config = dict(
    norm='rmsnorm',
    optimizer='adamw',
    schedule='wsd',
    decay_fraction=0.607,
    batch_tokens=16384,
    dataset='wikipedia_en',
)
Each number is 128 + 24 x the weight over its row's rms, rounded and kept within 0 to 255. Layers, rows and columns count from 0. Numbers have three digits each. The size before them is the row's rms in percent of the matrix's.

# o: layer 2 attention output (transposed), 384x192, rms 0.121, rows 20-63, columns 64-127
# v: layer 2 attention value, 384x192, rms 0.125, rows 21-63, columns 64-127
# q: layer 2 attention query, 384x192, rms 0.129, rows 32-88, columns 64-127
# k: layer 2 attention key, 384x192, rms 0.129, rows 32-87, columns 64-127
o20 078:158136126165144131118139128142149122155122155125116115139108148137110116135133118140110104113146120172101156121091132098144124098116118098148117097127136171120113107136140153122128090089114136
v21 087:131115101096138107180117155091119120133089099131195124109146130058159117156145125187130126156162099163106152141154168147137129142158131121117133092105091152070123130097168114121108096105152117
o21 090:159164131107147124097155109143133112122105129106111108146116094156122142130147127126067135084141130179125118109098135145162116084082109138144135086108129163157145137157112148139131086097136114
v22 105:125138178144138141083144110119123123150131080165156128109092107091091168146152110132125126122100090124154142134168143106123160133148129144134128168133086149125119123117186129097128161140122130
o22 121:119127137173118087139100131154148112153115119135098110137144139158115109126118146142134159149100103138117131135103164122106134132144139106156169160091132139133124138141128119141154095144121139
v23 108:104142147123110147103080118125123113168140100171107153120123142159060152138127059109144077123127091126120134102121114110122101127153134133155137130121123128137125131132160162148136131146077142
o23 112:099108114147111136135129143109127120134086106111092133107104087089153066151103121146147153172109140115151163136168128102115151163121160107131083192118123096087120136122142103103134133164133137
v24 119:087135110132098133135110129151119141109148109135149163107095181124132121106118129101146095129169115138150158096105142161120116117072098118152125178146156121136130126118162132115151100131141159
o24 119:073131139139137135119146150105147113191152073112106107097147114118097124124154148157129097148131155135155129163107145125115133138132149119118077157118097151158105119126103120133080091114150112
v25 114:076116146145078147132166131105109116061127169121123147118132109102140170123119125143110189137127141116123160082135161124121105152118148114133124115121113170085098137169145127115128128142182093
o25 110:172138145145147095110120135162125141114145112105138109130160125098129094165130072160139110140107109162133148114162138132123116098129138179137122141094137086134143122126155124130109119120155146
v26 111:168098088130152108096112149087079120139132133125177116123119131102128113127110119150114116122158103129138120105137122122125164138162130108061103129088118132108121111127168106119124108092108159
o26 116:107136129115113136134139137084142141140124128126106092113086126127085071137136127130084137121131108190114115116109135166171118081082132096160115113106122172138104153153109114128138116129169093
v27 114:119160152104101103130132090149182122105123128095062131126101143119133139107152161091136123091159175124141163139152151096181123117102115119156133168131099124139144147089095094124106150089143112
o27 124:136120120116132146150094140127114100162175096167127129133147184146124159111137123115158111118106122093127117154107145092099129159164111121139202144141140091142135128104128162154137147160106149
v28 112:126164111150165122069141141136136159160160124161145148120139123132107084099165097124135111175110086129136133094132114142087142145099151161109114169138109131167119120118141140122149124126150148
o28 117:117143129097127145140139131145151118160108112138091127113156128122153098104135100118097117129121160103159124133113126145144110139109106133154064115111129167100124106160106154115107080135142077
v29 114:143124129112121134124147130062106115134124157096100124070126140104158130161163149101158129104159161151139142091130139146172131120111153122152075160119102151164132150096102088134143120111130119
o29 114:129071129150159145130088126118139141135113096112122121079102112146106103105120130114121126109090138086166139131106104094119125116144152105105190106116147128086112142146143141144142114152167132
v30 112:153129146118115140109110134125061138155131128113191127086146147095154141148123152137131134140118107130145124126128113174121152156117104135095078140130122111110177115092181137107142125113104160
o30 116:087128120124125116148143123131175139158151117153118088138095122130060114145148154128118083102109142172099091138059152135156149112106123081129155122077104179183129153142075168140097133131161106
v31 110:121136161110105170077142116125138115096106121109137125114120122133120133098173153116123171116130142113118105100175102115123144137121144140139080125135161140161115161150126124130143133136124109
o31 111:112119122132134086162106118112146165127186147172132147133164159122111108127114102143154072148139116133135109109117147111131113127124122118121156105096090134138155077111146144107133129140108158
q32 083:163086083139148080099135140101119143124119103124135122121118118125108157120120111117141120141142149167131123196132184143099127147141185163148118125139146158161089126083155139124098154113145111
k32 101:105114116134159106132131131153145102088119136155192111141086149142123108113148134104143167146133105094137118131134100151165110144110127156109123115096154164117147091143115143123157125106080072
q33 098:162105125153140096126163149136120162110146124123126118136132132136129144156118081137133176154134112108145154127160099151124150196155130122099106111074159111151139149127094121144135134121131140
k33 099:110124139145171109155137122127098070134128153108160140134150134153095125142094096132126104083100142124107118125124130165082088100124106132124119160166127133099138125095158072129108115104114132
q34 101:170098136092116076154139174123115132108147156126144166097129117117150146129137107108151146123126088112153146112148111143136168174128128138111083123101169109133153154126136120154114153158137126
k34 087:137112126126121149146139103098099101073132113153134131149113150130146092159092136121108136116152139124153128150130111104153149117179118140123141157108103204100103098123092145133131146125149103
q35 094:116136131147187162133122113113136132108117103116123085165138126117121123153144116098127139093152172108164109134122138084118124116112106143113097151140170134098110172150130096099147153126116127
k35 099:105132091120143127148128115125129166090153095117140111108166120145122115168131123100143116110119156135137118128137140108105164160129082174100117181080143149131106120107141141130117121112110135
q36 085:132119127109149112138099125136134065136149132110131161115162093110123159104096123115094167092103173154141137107113183151155117124091176125152159150120105173140126086116118106112095121100134090
k36 085:150102118142104094089108113121136135110195115139122121115113140162126093154137152106168131155130144115118068158140086122135143146127125136118164137169126169161088144139114124146132114131168119
q37 091:178114123172108147080132133169129119170130139074078118129131138143125109128136111100107104106138141151088139096115148145169141113105140091167096109123127144111164156141073171116119117065130121
k37 117:128166120107133131145097096139125135120118125118139135094098111114129138127173164142111140161062126151141159116151091132131141111081129143134156106134102105133144092111117130147130122091100104
q38 085:129116141115158185121172120169112112106108175154137131136108133162111163095120133129102092143101153125138115141091097127127132121130142120132127095130135109139155140149109167124144144154117127
k38 090:105115155141162125151113105151128150212135168146143125120169123085144112122118109159126128156151131144071138116155148155116130138130103123158133118157131139110169067122146122161101142123138126
q39 083:112134108121141150140144078106124096108121124184161145128114129127176183082118135126138145139094130134139131145119079134130114113148162152122161143163099140146129111104113125152155123152116104
k39 087:144123145140150159173097122139139094152152159108110123121179139112100104117133122170124142114149153137102143146114155097127097113148124102133137139104095164082142085145128083139113127119162113
q40 097:085139098136133109174165073115117144131131091144108112086165146177122103071131130151101103145116120098114163098150098116189163102118096159130101168129133126118134127097108105142151149117134085
k40 100:134093109153099103132135174117151124084148134141144125150133143077149124153124073157157137123207151109130102139134147142135122145181115110129149147146160128146156162124148139163107116122150117
q41 100:159149088108155141127075143081144156145139116105141115088145139116131121153122110087139092139170134120186128119098105095143115152125143144099124094131124130119105142136158117135123151159115130
k41 090:096131134132170139186135091136099112113116138108099149103158119118134116121121186128099170135090118170147123141160136137106110114124153148145146155130072137078151082131079128144132128092144069
q42 099:188128125132068145102160099097143135174131154098102126112150151110097139131141137153168078104149127145076093124072109111115129123148131141140118081165112135166122112110107108121112109155097141
k42 095:163112175141131119118111108131120116182132092115109142152093135097141126126171152147130117187078103140138133103113073129094143105121156116157125124149098110132131101112102124172148134151165092
q43 085:125136137107147107172118160162109103094123130123093140097133114127152145086132132122116176158052153107179136105139103157140127134095168124137130162092135130152142157162106113108141167154114106
k43 090:127141121144132189137134093144155115162175092143125100151111169129149146133106142089107122094121134106108099134085141138140115114140111115126155162160113177139080153115103157140159120140135131
q44 104:146138111162139133086184111138113088120160099106187167112108178126166156113111161140122113094138086156129143104117102157135085122145112098107065108121140144137144091126130170126141089107138117
k44 106:145164138113115140115108146113141110113098191130116152102128111084123084155126128170066106124127129146093172139142132165112124115087148127170118087099103144112143096139156116135117129120098138
q45 108:137141151167138106120166116158122107117168152114155149173098170123140126148129094122095129102180089141107152114145145115166120103147102106132094117138152154102099114140138165148118097112158136
k45 089:125130155121126097153091168143136141120112169123163125122125092097097128125153111147147125153130151134132125133186113142099084160077163138134108109112120086156182134140161106127113102169085127
q46 092:092152148138134125154107153141076172110150142097119134170101128127140129159155097126106146129175082141118144151165140113139138132133095109156094094126133127086101120172169146117117122120125142
k46 095:140108146119109138118117162114123114133059138145187128159095103089118158115129091100142133097157129115150136114148127110135090124126111116102091115133139090130164166122157132097154109151128122
q47 082:115109127083116099111154131120124140121112142195150157144128090169128121138104143137154141186119140119158115169147093162130105156154185115106192134148125121164122128122159111139129148179120120
k47 104:121094142127125133157110147103093144146106153096116139142138136113129134138081103159140166093196156133128132103110196140128113138158120115121145093121163163117136120174141131111118163123112117
q48 079:161116128160128113141125144153124158142162153138072088139155098184118091151151122118117132139180132125116117114164149129151153147133127120155095149133145157095118180183105156130147130104097098
k48 087:122113105106122109128120104136130120138111122126141165170100138112123139126169152124154091132083154147152136067167126088111128158124143153108156090165149125160161137155149110121118143134076107
q49 089:161102125125089145121135123138162103133123151189132110116149110124100124114134108119145112150119170131122111148112123155149077151092182095146153126142139151155143140139113125141118136114115109
k49 095:168118137099160121143130125115109124144138151097095139158138106151140159101109142149150113146140113113128143140097144114155156179139149139096183126134166186135100084174136080135096142110093122
q50 095:150105110153109149125136133140169123157148146088108122167124124149089152104110095123161097073178164123107145105113160116136167135135125133131084111150150149146126156115128150156112136101124137
k50 096:129137115117176096117139119160173169147148107159167099098118132154129098116169140126112114195106100118142099145128059109118155177114180124136141144129155111149124121148151133144129105111108126
q51 108:095120160105124097150095133126098130088095099100115134114171124117118115117127157128116152128101145147170151143106150140124074129068094120113126137102102122125120074138137116101130129126119087
k51 093:098146132149126141121104129110144120128106146159135131160093142126121150147097103106163148124149150098129110145148176180146122104138107136146147101105103127123090173141103176102135169121141125
q52 119:095130166130083131144066143157170094110114134128083123105162131119104127102122139119097150120141148143138147127103191134156108099042125096140164127125100145130141121134069131143141126122134102
k52 094:114137142154140126103105097109111154118169125126128127151130122130131133150152113151172143127130172161098110146177133152159157129122119138119144126167140133149107146126106131122108120149173127
q53 094:151107108118154135082184080109121082116097153168118137131082151111105097119102100129120143167099132114126110155086125103135145115183175130094149118144144106138126153121123088147116127138129120
k53 092:113092135133107140144117138130137112127169137108105129074160138149144154098116124125167144125134145112109140099079131132083148109125112133121123172126108116113137071080100139150095104130136118
q54 086:132115095095117141121131105088129102145095089161149138093147122107146150110115168132165108148081160136147107142105092157112115144131142166101164140123103124177141092073140104129131128153129134
k54 084:128146097131127142125173121131142122107157100123074135123133156162136125110079163109098110087135113116120116138051132124147146102155149120130137148114121185114063123112089150142157133107145153
q55 083:130126129114140164142120094102148105115145114149157133112144116126118159063095107151155125129123138135129129161097135147119115147150176147115156136137112150130113086086140107140127144107157105
k55 101:108118128119094106112109136139175115113137159157123090141146148139120083126113129137176130120149141111084096147111131111147117141153132134148137115153132184155117104177137103141141119135110141
q56 098:144128143129126117093073156136158135130155094112113159105127078140119117105102151131147101133115141130113160109114117178091128144095133132151138134153118106149161100114148132157136140109117149
k56 104:133178122082125114113161134118080182136129117151160104148125132151133131175103142114113158138131099126143129132120075136160136163140144114122144100114170138129111122187141127115143138159076157
q57 079:113138126090125147152129088115101104112110098190140119100145129111144154099120134147130140140080143149135110162108107146126104133127154148128158132132101155160098094108132086121136130145131106
k57 092:118095125143096134134144123141145106135156132131105124167126154114130103098072122112141117071159153117108122125073173101149132110139119122134139136147129195128093122099120131128123148103140148
q58 088:127142120122113153136109105110126117122139065119154149105158102102133148094135158146128102119095133144136115123103088149114093124098129155103166141158122118148123087102154107119145125136142134
k58 094:113171130121110149105109139107144132162152121153100099138149137146118128165120129122120106127167105125110113182075123137165126122127151114156130129114092166122066132112129121123147142137110160
q59 109:098147178115155102144066132148100135093140103111114127106158119108134111128135159128091131143117128154146159110152137124129086105070085112140122150121119129101134085158126124090141112094150097
k59 070:130141133098092123106100125092108103124089159138124135168111132115116122178102110101174140114150165134146150145178148161143121136136114135143131098107109094130139166163122134111125140155107154
q60 082:097140153086121122145092129111136118114102101151132141105147103111119138098128153136150137148108141148148130172121124165119108141087133142135158134120112123174138094107133108133123137157121118
k60 107:136110122122106155109144141131108154119154124144124117145124145127144127140078097118116136089169100122119118115090169111142139119184132118118137127134178173110069142152139155112141136109140130
q61 081:101104103092159104153170089111097097111146116169173157117162125123121156127085135153142135148098151110166097156128099129104104155186172147073170140133122136118110088079169079122136125156137112
k61 097:070096140159090120131095152108170131131117170146074111129155148128125090125089138124161155124170171111102112127113194159136125136129098130162141117152113168132127111145135113138116143136115163
q62 080:157120129161141137130147170143109165156112150101133102152110142131105099177142120120111110106145133107115137117134145074118129129168099114130088111118138115101134168153147149088109124093137143
k62 087:118118164120107116124129128112137092136073109145129129119124102132157149117166126094136138165122125115151131127120113135151175148112104134115116137143107088143158106099140134147127084133114130
q63 109:114124111104086142135115152098119188159114121085157142137151113097104105186144136153172111132131126105119109136132129114107148156141094124116145113123133088145108119118186115126108129142123176
k63 101:124116140167113142102155145107138147122120079121115109146112139177131144126125128090109122129143078093160090130057109108148160117135155110111111137123159115149079182118125183103182115138131137
v32 053:136145120129135108161154150133133164168145148107108118143153160120133126133095119094149150123162108137145140144125133125161120135118107112107163106152156192170053123088157141151140095110119183
o32 066:157127135155145132113123134138135135137120161120129139126105146141114109138131105145102101115132109156094147118122134092145114116127121101158113103125121154105129111142142157121119095104126121
v33 072:124098164127128138098091100127143113153135116140130119116121097124112115108161112120120100119111109141097133137124109120114171106094121143147114137161108104111182118151070110095093158118110114
o33 067:097133126093111116147136121113115122109117088149130135127146105113136152110124160120152159143112151101172099145141133156110143154134135154104156154117128093152129146123112099131137157150134128
v34 077:088105128111144131132108100123159106115096107174113086113148135115145099148155157116129158131050142136177101115129119103136143081131127135137126142083102121122139133128103146135158127136096108
o34 082:147089145105145080141126124129086147109147122101113125137162112174111142104127124135143157126116086126167141146151099109114154160147126171127090130097164127124120114125106126131129148146150150
v35 062:146116067095112136108120125123092149137100147118153136128109104143130095131148146131140119128084100122128105098155102149124150091118145163131088132119105083128141142154126119151156146131153100
o35 067:105131130116109127146130120122125110110137086143133121127144115115142145120115149113144147137126151099153112140129123146113148142138135147100138149140132107144133133112116102126138156151131136
v36 084:144111149116132110081136082085122131147106143107116115131139129152136077122111155126092158144097155131153153113118111083124141117151127149160105093136093138105161096145122144136151138101128125
o36 091:125106151120113092153113133150115144078138117136115122109166118116119144114140126138139162108110079145131130144147120098125163106146134102151124121095158080100123123122097137120136152150141130
v37 084:143180137122157173136148102117115133141153120119151116149127163150139146160109121136126149119165156109125122112126192121109060118164150092110099138127148125134116142139129137100116111109097114
o37 082:132088093152150134112127141132151102147121132120127134124094136108136104122131115102100097124140141154112177116107087171159116134105137153125122144129100145122120136121119139137129118156165115
v38 058:123184155138149125149089093159122158162128141106097107154141190121131112112119119112113127126137101140138170136147136104171084129091133120139106131156117159139107141137093121101137144104131090
o38 062:153128139144147135112134137121137136138115155116128143113104139146119128132136109150096115124124104155112152118128124098148116126130123082150118099121124147100122113133137155129129084112135123
v39 077:125158132128172139121131092071120131143093125147098087107116136098161095154146147129146128149076122138202136111145120080155128087150125146163108108111097094110153140135114122138165131151105135
o39 097:139085144115140093148109115146118126091131110126145126133139121178110139085126129134125179123099081139148133136140088098114183155143141149102083112112162154097114113124115142108140151143139141
v40 082:106136115121133129163101120118153142118129134130105100110143153076131131145116145075122114140132110130121144137119108108182090106098140116128135129111126172101090117084131145156168123106134131
o40 070:160126139148157127109135136133133140147118163108125136128105140151114107135139108145108108112123102157100145114119127095148118121123122099156106097116130157113124123147134158122122085109129127
v41 077:123129160122137105140124144163130147169126099141132140140107153152109150113099100129087100086209134114094147101126158120133078138121135102119140140167163136148099165126174152104122138109106122
o41 097:117147110147119179116126141103145110146127131117115138136122126105137132149141134113136093145132158123110123125107136184119107123120126111115166145153105134153147137121141112131105104123133114
v42 072:151190135134135113107115120121090141088109112101093135102125128086129159110144123083103108094118128130131132138134098118121116087121135166110124136116110116078130116149106115131123121145062128
o42 062:086096141116146134149115111120138105139126087147159122154113087152141115128128148127143144154122122107155126104149121149129165176129141152116119160123148112121145160120114111104156168127179147
v43 062:133126119138126103134118093134103144161130133108141161133107115156080098119162149163127110143100134128088140115146088159124159124113073108122159109139082107137109059137145111164097104152092169
o43 065:099132126107093124153127120120126125107129094148119124140152108096144136133119156116165142141123150098142087144134146140096145142130131158109151157141135086149135140105130103125127177150119125
v44 074:138130107130112141135120095105148101129106133167121112105129099128154093153147164141132165153094135165164122140168183088155138090162143100112093135090104119128149159146104102146167133134143093
o44 094:147095137119161082116140142134104145108146137100135117131144153156094134084132120110132145092116088115140153126116074098132141131130107168158102099088155147099114105112125163118116115139137150
v45 078:129093143106095102115111094134086128113136163149110090096155105146094082119167145105128111137077083170144160173137107169176152084107138156149099132119089136129132135119075112147153144122152141
o45 081:125136130122126101134153146132132131134136124123126134146155116149115152126127145143125163103121105095153088125154117071112146150128108110123118110100150095097119106125143140114139119134116145
v46 077:142110148098113160158118084129126119105129092108109112116152136137146117132148174138123147125073161120151144103120104086115136109117113095147115108129109145125156090124115142110101106109115133
o46 079:115105138098132059143138128129120170108140169123126129099138101100110095137120108124135154120120095149109117149159136097127141156121085160138119128097143066109098122117132140137143155178111130
v47 072:129146136064114163132130074138122136081106128113120164117105143164140104091148138164127161115107108143139094097130090135149130113140138153147105112137121121121163125114129133141113128130161105
o47 068:104139148135109094156144133145093132151152144127128086116172106103136156167117135093140136137108146120143158138139139101119145132096106114105133127119124099119095116127113122114158111131101165
v48 056:098140142138165135155117133107166165124147147128153117107104151119155119126114124114149169152170117125139109128121139128113082176133150113087161130133150159104098141122162158111141129121148094
o48 066:160129128142146127111131130138131134144124159110125133132110145143121114132142100145103105117120110159108160116122119102154113108129123103159101102113130160108123116138131150134124088106118126
v49 081:134151136122141166157065113148130104118145114180111127157133142144099119103155121120123115115124079124086118122153163147167116137060131133127143135142120137133094157107113128134144109130106138
o49 065:108139132134144136115163145110117148159111146101128148112107129121128145134133119149127108156115139143126123121124109113135113128148104114154141120131116144146136112126155155129119096110121109
v50 071:125185101133170107150131139146104150181138129115112151146122129109129125118087148133127148155167164115130124107135161165155110171158152124110111113172130123131137150132114110141124126142168145
o50 076:126103145138095176092141141111168099111133148137145133126125154118116161140132108125117107126164167130090147117102115148129103077114138106139178122135127166143127125106157123137121127107111104
v51 070:110094145139135125122179177151110095143146131129125126145142121147153155142112131158142143142173144098123105142108184157126126178147128106117132111146185125141128125121148144095136126156144163
o51 068:156147104135131153108129147131163133126129165128148115117112163122114129124112093118106097115166158158088158097119123146146092081117121113144135119139119162157117136141155134135110113096119113
v52 094:096106178130088096184134117171111114139126158126145141154130147158110180132087117137102140117167163144118183116132130168148094130103120128147157153144101161197139123128129141101088139068131128
o52 111:121153103120118147094132144115134123157128139123092139131151102085126130175140147137125094137150137115106115125116181141103110139107126101121156134160112107133122098121161137144101116141109114
v53 063:107134157169123096167094099143123150134138152135126104161143144104110163154117133111106126108176129115120143101142148138162071113094130117134109113115129141109100133069138161107127090124092124
o53 066:141146118126139149111143143128131120149131154105125152122109132127122117144132112151106099132134126145083138117126135133137107117116121099135144125167113148150136108135150148127116106128127112
v54 060:153068102110104179136122117111110128125171104108118129096132096193149137090118136133120125128082127115113138112116133151107192143098117136135152133114137124109134097131108144152130108166176171
o54 060:096153135119133135145132138139135124096110115147140120127137107111124136120129138100150139138137143102158097149131127148114149141133128162105133140127141094143138166121121097114146176129105131
v55 073:107136177155130102166123121170112117169165122137113116169173119154100149141145132128111113109173150144105130158155165155131063164114113098136127128153134124134112127158135145084139121110139105
o55 066:149111118123131152102145147097149126139115147127120138125097148121134129113136117143123115132125113130099143105117137117126120116136128110140139130122121133133135126093143132149109112124120119
v56 082:118166104122166154159109138131103118099137093167126105110135138135139168173128128145131127140125125127122084128171138110135099109156160128097136156081123118079123117111145122144126077163070145
o56 086:121083130133133135112126129121157080163130136096123135160115129143116084137146127085163095137112138122114150104098104162124147142105114190125108155139175174170118152128143121126144180130162143
v57 067:105141151136150143128135153147163067122109117154128106127149156127135182132103113166134136124161147133152099151118183111122076147157134091141133146132167128127119142170142143059159149130147101
o57 064:161122131146148131108133132127132140142131161114130129126106145152120115126135101131098115109137108152108171104121108118152114107125133105150103104115124171111125123138134150144118088113134127
v58 079:113102138142137131161103136113131115140120100142157134144114159088118159141147096114117116116140102122104079102121125113128099124095170100135146167122159104097143149107147162109118106125134149
o58 103:126157125115125185104147172140158120139140130117130131126107104150131120147128128116147082147127192118151143121124102198143106133130118141091135148146107183203127161130125066141132121155116113
v59 063:103088184146127116132122094121128105125114097143120133130156118132084139113156120125114151124132149133140141112109102118090100162105116173157130141147092122096165116144100146077103162126130119
o59 064:101139125059107127136134145121137105141132120131111123125153089115141166127111142117153145154130151098151101127147161169118132116119141134100152158107134118154142155128121085131120172139123119
v60 066:115135151140159125127122119133133132125150117116090107131165176100148116121114135100109104107180112120132150125121134132162097142116131119155174113133140181118095132125120151116146129133128126
o60 068:162128139146146133114130138136142140137115167112132132122101142145114114129136103139103111115125096158099149122118128093147120112125122093153106101115127150110125121143140155121129092105127126
v61 066:136128092141102117129134107113143185116116133097166121108108101083106102178156143106109126135081140109105131105136074133117150063125144147116079151096089107118152117116124128147114115131121104
o61 065:103121129105116116149125108115112116116126089145127124128146113109143130121122155124151146135110135107151099146136138139108143155134132156103148149136129099142130133113112098128138164156130136
v62 064:134104144102112129126133147138160123119107104129138122108089077153137114131126128142123130118123120131108118124093149130063199131145118142139160153133134090150145144161143144137077136141091142
o62 063:098129117107112123145117108127115129112132091138133119133151116110139135118121140106152147140125145095171101145130129152113138149129123163099137148129136106141127135123121101125141167145126134
v63 071:119137173110159115143112123133152102122133109131093108122137168137162135087090128098120151116183102128130130153115161147148114157118104125120166140149146177120084137133107150102140149121129148
o63 071:156132132147154134109129137136140139144120161114132131128107140147120115131139101138100109115127104157109155118113120095149120114129126098154109095108128159109116120147138157129123087099126125
q64 084:166060138117123122108138118105141143137121124102085147150168136112152135100100119132117139119136143155101102113145103119168109106116116138133154131168098131146080090111129133142116110105121151
k64 096:145126145119131170109112129117166141109122132086160115130125161166169109078162141090142120140126097144094145116146134132139110083104080162129114119184174118135141137141120130069155132133099132
q65 100:107123146103100139119095105122122136120132116093135165104116112131123155085127118166096090138149141175116150126150137142150072100079096152150173135159090131136146106132136126123094136118124111
k65 104:131166129107126120105123167100129143110104143094135126097142129164134087136150148098124148155091087118125113131167123174132122122082117147136148123143159060130120146131156137126169145117117124
q66 104:090134122174153129119126134130113105143139125140143122159154138118109133122130112139146156168155139096175098113126141107109101146124124121075147157129176092136143166133122130151139139195106109
k66 105:122103107138130156156138120138156093122111119168146143130147154102104156106098125153137109121099148082125130150107131142115183144121120093086153139123124128178106143090114159158126098134135146
q67 091:101149144137116092110131136137105148144134123072150140132101168103137107150122120123150110140166096127124125075129184139105105127131143127119071119091112100126136162108163128100143107121140133
k67 086:146132129134099157068152113124143125188145130136147130133082153081167094115154115134141100114156083154079158145151146152134171132149125094158158107126129144102118158108118137124148106107148111
q68 089:126117147080123113145082133127101130125117067173114157132157119116129148098105135125112134109122164119145132120125126131119093129090121134134194138134106130168131122126137122143111154131107122
k68 107:129207138125099149113145133102167185164111168122120097108149083133139150150146156100130110144111073133138103168137091076111131144097123103136118119116158146111117169121093137152183140163124142
q69 088:155133118207131109097174142121156133170143160126127083140109144133141118159132146106129116112127084114130115127130122112110179132149156112131087128119160106114118165125107137121161124119135125
k69 092:125053122090086096146178133132092083074111111139132139122131149131146144124106151138137138090111133136101159126147135145141151126166131106113155106110126121148104104136103131149087126095148155
q70 101:084116164064117112164095117144113104118112090148071150120169117137122148149121136123126118157120152154123143102132154155118104102091089137149132123133092138151140107114154113117123122115091139
k70 094:146186137109141126133100090125152159159120130105123149095135078148093115087131151146118099175113132129110118162087141099140146127113180149134094153128128128084133155106118127123132106135101110
q71 087:151157137115119147161105133121110134140089146152114158146165136149150127141132146096159139093166116108104108115097189114148118137143124182123129121149107146144122127146135091119111107171092139
k71 097:131148132121144144124165171196105146147141109150139124157109116146117153126154179124124081126127081136132121147099124075143137128110149120158118110133119160122107162098116159152172111145134151
q72 097:106102149148152127119127163166151135128115135122131153148116145147097132175128116122132146130097137079132109109143130143099167160146157121126126144091133060125111171158138119147133123146157130
k72 082:148115146185125095174139109153095116083136070118126135158134137091101128125107150118092099148117156102131137132121131113119108092118110108137136156108126160112159080134115123126099160084100130
q73 078:139096124100142126145116156124136129126141157144136102149118135124161127163102100105149101139085152143139156157161113160124144151145119120158142115136128135129078107104179130109060177117102134
k73 084:146115126142127124138100139146096126172134104134160132126155092132128125143158144119082153138115126129134112074147128119139084057122115153153100172135146151126185140133119136136123117098086124
q74 102:109098136118025147135080153125115130150097102072082157177109075154124127099125128144110112131176110123148141137112189141087123135130166161134162132104093123154140142089085134138114125142148153
k74 101:180143122134129147096126145118068169106159154107125133131103084201129136131095155087145129105130106154128118174115117146124166122135153122172104090113105138119109127130114156161169120138096155
q75 105:123138154131142131150109113138132115165140129104145134147108124124070061122153113127081127177131138157158133140094122112124077099122096109117120067153114138144108076117113095103108146123135126
k75 117:123105157116154083120115160112107147097148128095138186143122115169138117093119154138139112136126142152111154118143137142109158117159142153125141127190128095146166095125162103121058149136136157
q76 106:138149141122082135131150077143125121132150140127127145105150142071162145092142122123138134128118123162115153134137153168172121125117134127143130117157109132115115111097163163112143100108140123
k76 111:132119161131100174115071122156150141152130115106149141120107155096100122140167104131137140138157123141100134101141146147182108108084110154160177134139124109123148136117139117111135084127155105
q77 099:149141128173122146141133142149154139154106156119108102152125133152137109172158137132122098096140110170122124116148151063125103111106138119156086129108104125118118133162125153114148121114114159
k77 113:125113116119143107125165097078112116129099138146147134116135129136160145091111110146136116117116114146108166181131087100124161121179145104130090121123124126097123110118090140130081128083131108
q78 079:099104174070115119148062114115117127130106093150110147109130125130107121102093127151110138162130177138149153123118156153148083127082089112140189133135101130126123098123142108143099140116113097
k78 081:123211134100131152103097124124149188149136149107109143127182102160095100132141180111117119134094106133142091167135054136091121127072138149149146137142163122143132147131113147122139118177081140
q79 090:150135114175117127125138155147115174141109169128109100149134144142158106183156140106134120097155114129116126125175150105125123131116137124154089127108133107117122174161129153117173128117120184
k79 093:121131109168144123131126113099084137123113134139161125139120144138125165134125083136139099159146097144108171192144102091136171131162151126116093106119136130094112128082125139103117114132105106
q80 095:137145130158088105105137174126132145123139112132140109136097149128121100162126128094106131138100123117144146125161106155144114168098123074135124146113126103159127170141131155116126141106152141
k80 098:169148141130123116134111100118140125139099151133127117148113125135119096115107092144134099141149151111101129169114167139113138140153111118086155099062107105128131115126148087135095148126104150
q81 084:145102120156171108142151125143135078120125132164124093120136109071123087147105103124093152130097128118146138131100142083096164109145117102114062140120130143115065117105133103139121118102152147
k81 094:118151167136130110164137134181159127116089160124106159090117076154152141117152145148112153091157127155136167154142154100132097160123148119134120136120116135108129110129117171118114130119105099
q82 085:139110132098174107137120094117124138084131119100163155088102110110154122112116124128149126161117126131146117129108123112133099129131127172094125121090128144120129084102156128098096112138119097
k82 092:148101123115144087116125133150129091131159068082109127139154132099136100105137138112137168138122120135156133117116092170182154137098111148146099158172110153173117124167159097131166133095154128
q83 084:078098138089111111118120102151123073159124088119127131124130106119091104113126121170079119194102166108127151150124122140133113137105105086119154167165103129126135084105131115156143126121106084
k83 086:114147126093127145103112108106144138119116143154106148102163076126121083151132164125117085103058155129114133105152131123071122108137126151136153126125152133153149089144159124141125127122106149
q84 090:124092107111152149152087069160152099098110124120148173108131122092160133106124117143109124139119128163116157132123157077131133131113078152144145137165123156085137087117108143111101122108122124
k84 091:060084131166159146143115144152136109161150122087126131088150151145144167160134129137139158098143137164152130113159118130167066092110121122150088186155103144133114135118144116141141117115139117
q85 103:110110141129146140150132100132122071100143091125129140127130138128088172078102103145128149096122152118119124119066142124116137082158100135096134151122119160126121112088127107152084120144139103
k85 107:116158186106137152138136155194156114130124134121093140125092082126149104107136174109125136071146141120145127135124172144161117129093107125140175157148121139145148107145117156158142146109151147
q86 087:145155140203110149116144173124124162166106151138098094166120139149129106149144136135115102063138125127134117120156137079138139127119139096134100147120113128137132155153131142128164141121124183
k86 091:111139112118125141153140135083102156134098142178196110126121155158133142126127124120136126150128078141113156174160110089136157140146127094121108112094134122097152118120109148127122131129092124
q87 075:139130130174124132095143122144143128142154141109112103111119131100121102135130126122074116141115102139132131144123107123115168114106122089177098105118138113115103161118107150144152141098157119
k87 096:131103097124119115160108129101095127119134109104160166106132129147157128145125109159107160119118175125103130101153126167117117126150139145108137146135128074118157103143134120084071128098098104
q88 084:096119156075099115154075134120130145131099096145090160118139132169111155110119122134127133106123161155115154121122145147125069105091122131131158126130109133145131101137118136135095122134096133